From a checkpoint of a small transformer trained on Wikipedia: rotary positions.
Each number is 128 + 32 x the weight over the matrix's rms, rounded and kept within 0 to 255. Layers, rows and columns count from 0. Numbers have three digits each.

# layer 5 MLP down, 64x192, rms 0.22, rows 0-63, columns 0-47
053154132098191155072141129136113102119142102110122113123144077103100096080136144113047100145123159122117132125141193105140088152161088128105147
124084151137147088157100075125093100110128077131148138152096135146135110158126146180145175078176125172148051163086158104141114079122099141136176
133094132183202134104099137141084064095139151085157142112162183155155135101153177099077127142122090177169133151163162152106119149131082145147146
123147145151081187101158102077127180157112167205122175061087128121156131170100136138144088101122102093110148157169139148154113099113090128111136
116106130111122141138080160106080184124091087137123142096123095131168171057134151102120117101088161168111159176092121130048163136102145145167135
133142121183092170131118142077119110150139156115123149113107119205141201184133127120069148122111109081109110169129141120127193101122163102149103
144127104129075160117112124151122108136102139064105174170140140127168125093168106175091071099130120157178148173133111166094153101134105141120150
098147198166152175098109132119144178106171115116135168115101112127133158148146143158188144140147030146162118100147126120159183161077098140122194
143156142139157192103122163138169141142117057162130163115147102146126134174169110129185103062108180114107131174154168135201128042133107166091137
168154119145086113154121123106098083149167137126117147189114128140112139159119156147143161183108084122124090105125124152192135111172104100178164
112169109103152131161136159145129188160109148138089084156130177095139169069143116187136151157130083117095140138117134100126093104157196169079135
133119175056154084143066166136160155215116161135158070173161100144179091160117175152140151183126075150046111173127081112127136103126106143126173
077145092145110093094121102099170158104092090086093121023125157106194116101108123116143153060157067108127139153134153157151094164101105106118212
128106136152141085125180120105127178145121114166160131143120205125142132144132121110086134151073181160085107188132112107121078106153150094141125
082161103079104217068165182156124124100145144104152220166172097096077146151136190127081035120151157171146142079112133175128152116133166076128157
146143142122058178131132211146156111128079115180167168153095157106113167100151141073066121106136151131079039156141117064115081163117136158175076
131158144076103138133072106146115088130152132149061125141192108143104141097129117160154075151093124137146163120127114090111141108116164131148184
149131118088124166176097155098158098133153095156157163092141138139153126111155092074101102201104168119082101169163133156090111107149176133109147
144148103096050107172123148097152141161125164059127094158083159142206127128146142155146120122110167160143132096140119115126157135098060098139124
177139132123106126131150152108154146143104211105118100141109136167083118148138139109131095172149160089104099068142130103177122144175114102115111
107149180161137159162175080144100159102144116148160139130118124090109108157106090178134172165112100100153107074170107061111137119133093145127148
145113114111081111162152088117086113105162110141143097146100114138105130129061079130123131114169147146098178185114143145078145163161117114140118
141144073134143116230162131128154192090076163120127133083079137107196105085097156166145139131153203114095156114076186146085149091192138147192151
165137170095211134082071136118125150096117103148148152094177121142146146114159126128114180077093160165120131123105097189118152144146114135099177
129154060166101121110122114113119074115132122137175164105177122173144140121078100119101131137126081080114135080122123089143099121150196205088088
103072103102159126218129143172168150129131099162138114153131124067124154106142097149212137117174122180122105113094115158053126102129101179166124
123092124094151119110135115081154190116078093115199186096113171131122140162162187148096157132126094132119135189154165161096149148104153098142088
088148150134132112091094090103157165139111152119159135118125140150114127124109143114047130105139102157094076090104124124122140152124146139131075
083103174109128127130142113132118102132131168160138169145143115093120109117125182121144136171162195162098040156121147091141190125134091101112177
072175152106151181081135138088094138156150145167107143137138117107091137154103150136129123096112136166088061069057077106181144135093112131098132
091072125197204151082172129112174147171121121146110150117143147114175168104109151132124113116117129188170126117164169155113142121121168170172100
086143148160118163118150143122177156159139142125114172157108168093152106149111132101140167179124105137135146158114081141157122154134132144120134
086114142071127141126080146114184130143125141116182155149170094126100109096153124089172121108088150134144158158074116136106097050112078153089190
117102151113157171115124174153140133143106087091108084162139142145076146179119141129199125111162110120172087113128079089088173132141133153148175
186110098107137124179196206132123108106083076106099148168116126105137083157139119156087128103111157136109084134156114149124060104176145102167135
182120129109095075107149086111155100130144114186156083134138115121142150116126101132091092169105157085152125021188120085125093101152140095102129
051121103142077163176087168140117116138109157162134156123175053122126139157129145140147069147110166099176190120131117088126149150151100105113145
139144166118091123123119151150134081128109191111092138157131142165128172185149175172172128125133100111117056137141112137135098169188169133075103
085079178122128116069186168139247110046088137063082123127102209177137099120220147131120125140146122147158136079107123179135122120207165178126109
131050189182105095142141129162191144200074141164054117133182194160070156073091108102122139082131111144168156156106108162150124168067129146098147
199170073154196101151108122090118083123185105082171064136106161137159175136153131118113152157128097088124173087169185186132126126150090128137091
107130157098200198118135113140061152109125082149151073107165105151189130123131075103125134133102113109168112099139172187101123123139106177132126
094172140080175159124140105111157103089116096132131159157131138092080069141164115109140179172138084099127125073147138125119158158156154164114107
132137156107096118117120155146170161114134124145081109081119131130140133109139147108111160115106144113105147115091106121204086100139155203127137
130097104131160091139140183176117152132110174108171156076058182142154162124161174175129129121150103112149159139142112122050200126136139165194100
125183091144095108093154136114145166134124060116208136187085112204161217073127156077113125184175085132139078156138168137128176215118122137117134
147162085170153139120142162089199134135133125099146109131112179121148147130127163088135117184132120161240132082181098079059143162138228186084171
136127147049123112115141188109228132141141083158169166115123147121125119126176120096060137151157143181119109145083145180172152093182138129109088
093169145084061115155099160134125145156086181134168073063100173178152128106166150126120148139122100134143135141128096110153170102054176116112090
123135091122077158079090163110178148197156133173094158202170088124105179126118153211184098107172147147121161183120144218092111071144088123123132
153177107137123130165149111164187135169140128093118117080162153103136130159173110139106102107126155117078140088136118162159197126178177149068122
122105115108125108127104107134173113158116193089079121059103215133155153115128150170137100112132143123108129099110117153161122100169165136094172
100176146093137103093031098155087098206100115113133076156113151120115120092113038145146131097141119129125138109215099128120168095084046141188173
131126079110152131169186130160101132191091121077170162121174131110108048113123114127070122139136124150092141197136128164126173128120105185168152
126087126132126145136146167165139114123116109122138181179130137159128110132168083068151171108106153150166146079122141131117131165113108102112101
117217139165153142148187090077107174101223074174104083091119092107093156114071169114097067106162124124110106109096084164202112185128145088151164
084203142140098164080144090152156101072181108123115225123160073083126160105167146152170123113144108139128091151119122144116190098071094115092169
184146111144150106166107128114084079175110115104194117118100054216181090196121142141072114105113097136156141086098093173144106143086130045127106
167170153113094207099032142128193179126145142095109125139148166186173130099121123063128129146108134045085186118130116122033096098136129182159116
097163145180115095095097036066075131116137077111105127164168146159116161148104099087089136138193099143118126096138152074148099202039112116082152
138121115148125092102137117131156060098119107063107133070136098130135156167104093149110099141102182136141192121135193209105105121115095069172099
111119105168128129085148104153129126015089095111104124165142146145191066128138127170106162128175153143152124089125139166113072146178135204121060
099071124106143192123119152146129111114108157066130137130171111143098099127105200163173096136151170095124160105122087123139130155154145174129152
121090111083102125160108162116139162105131146153154190079116118158139112167139081145094092060137113061094215148071146103133195093148125144171167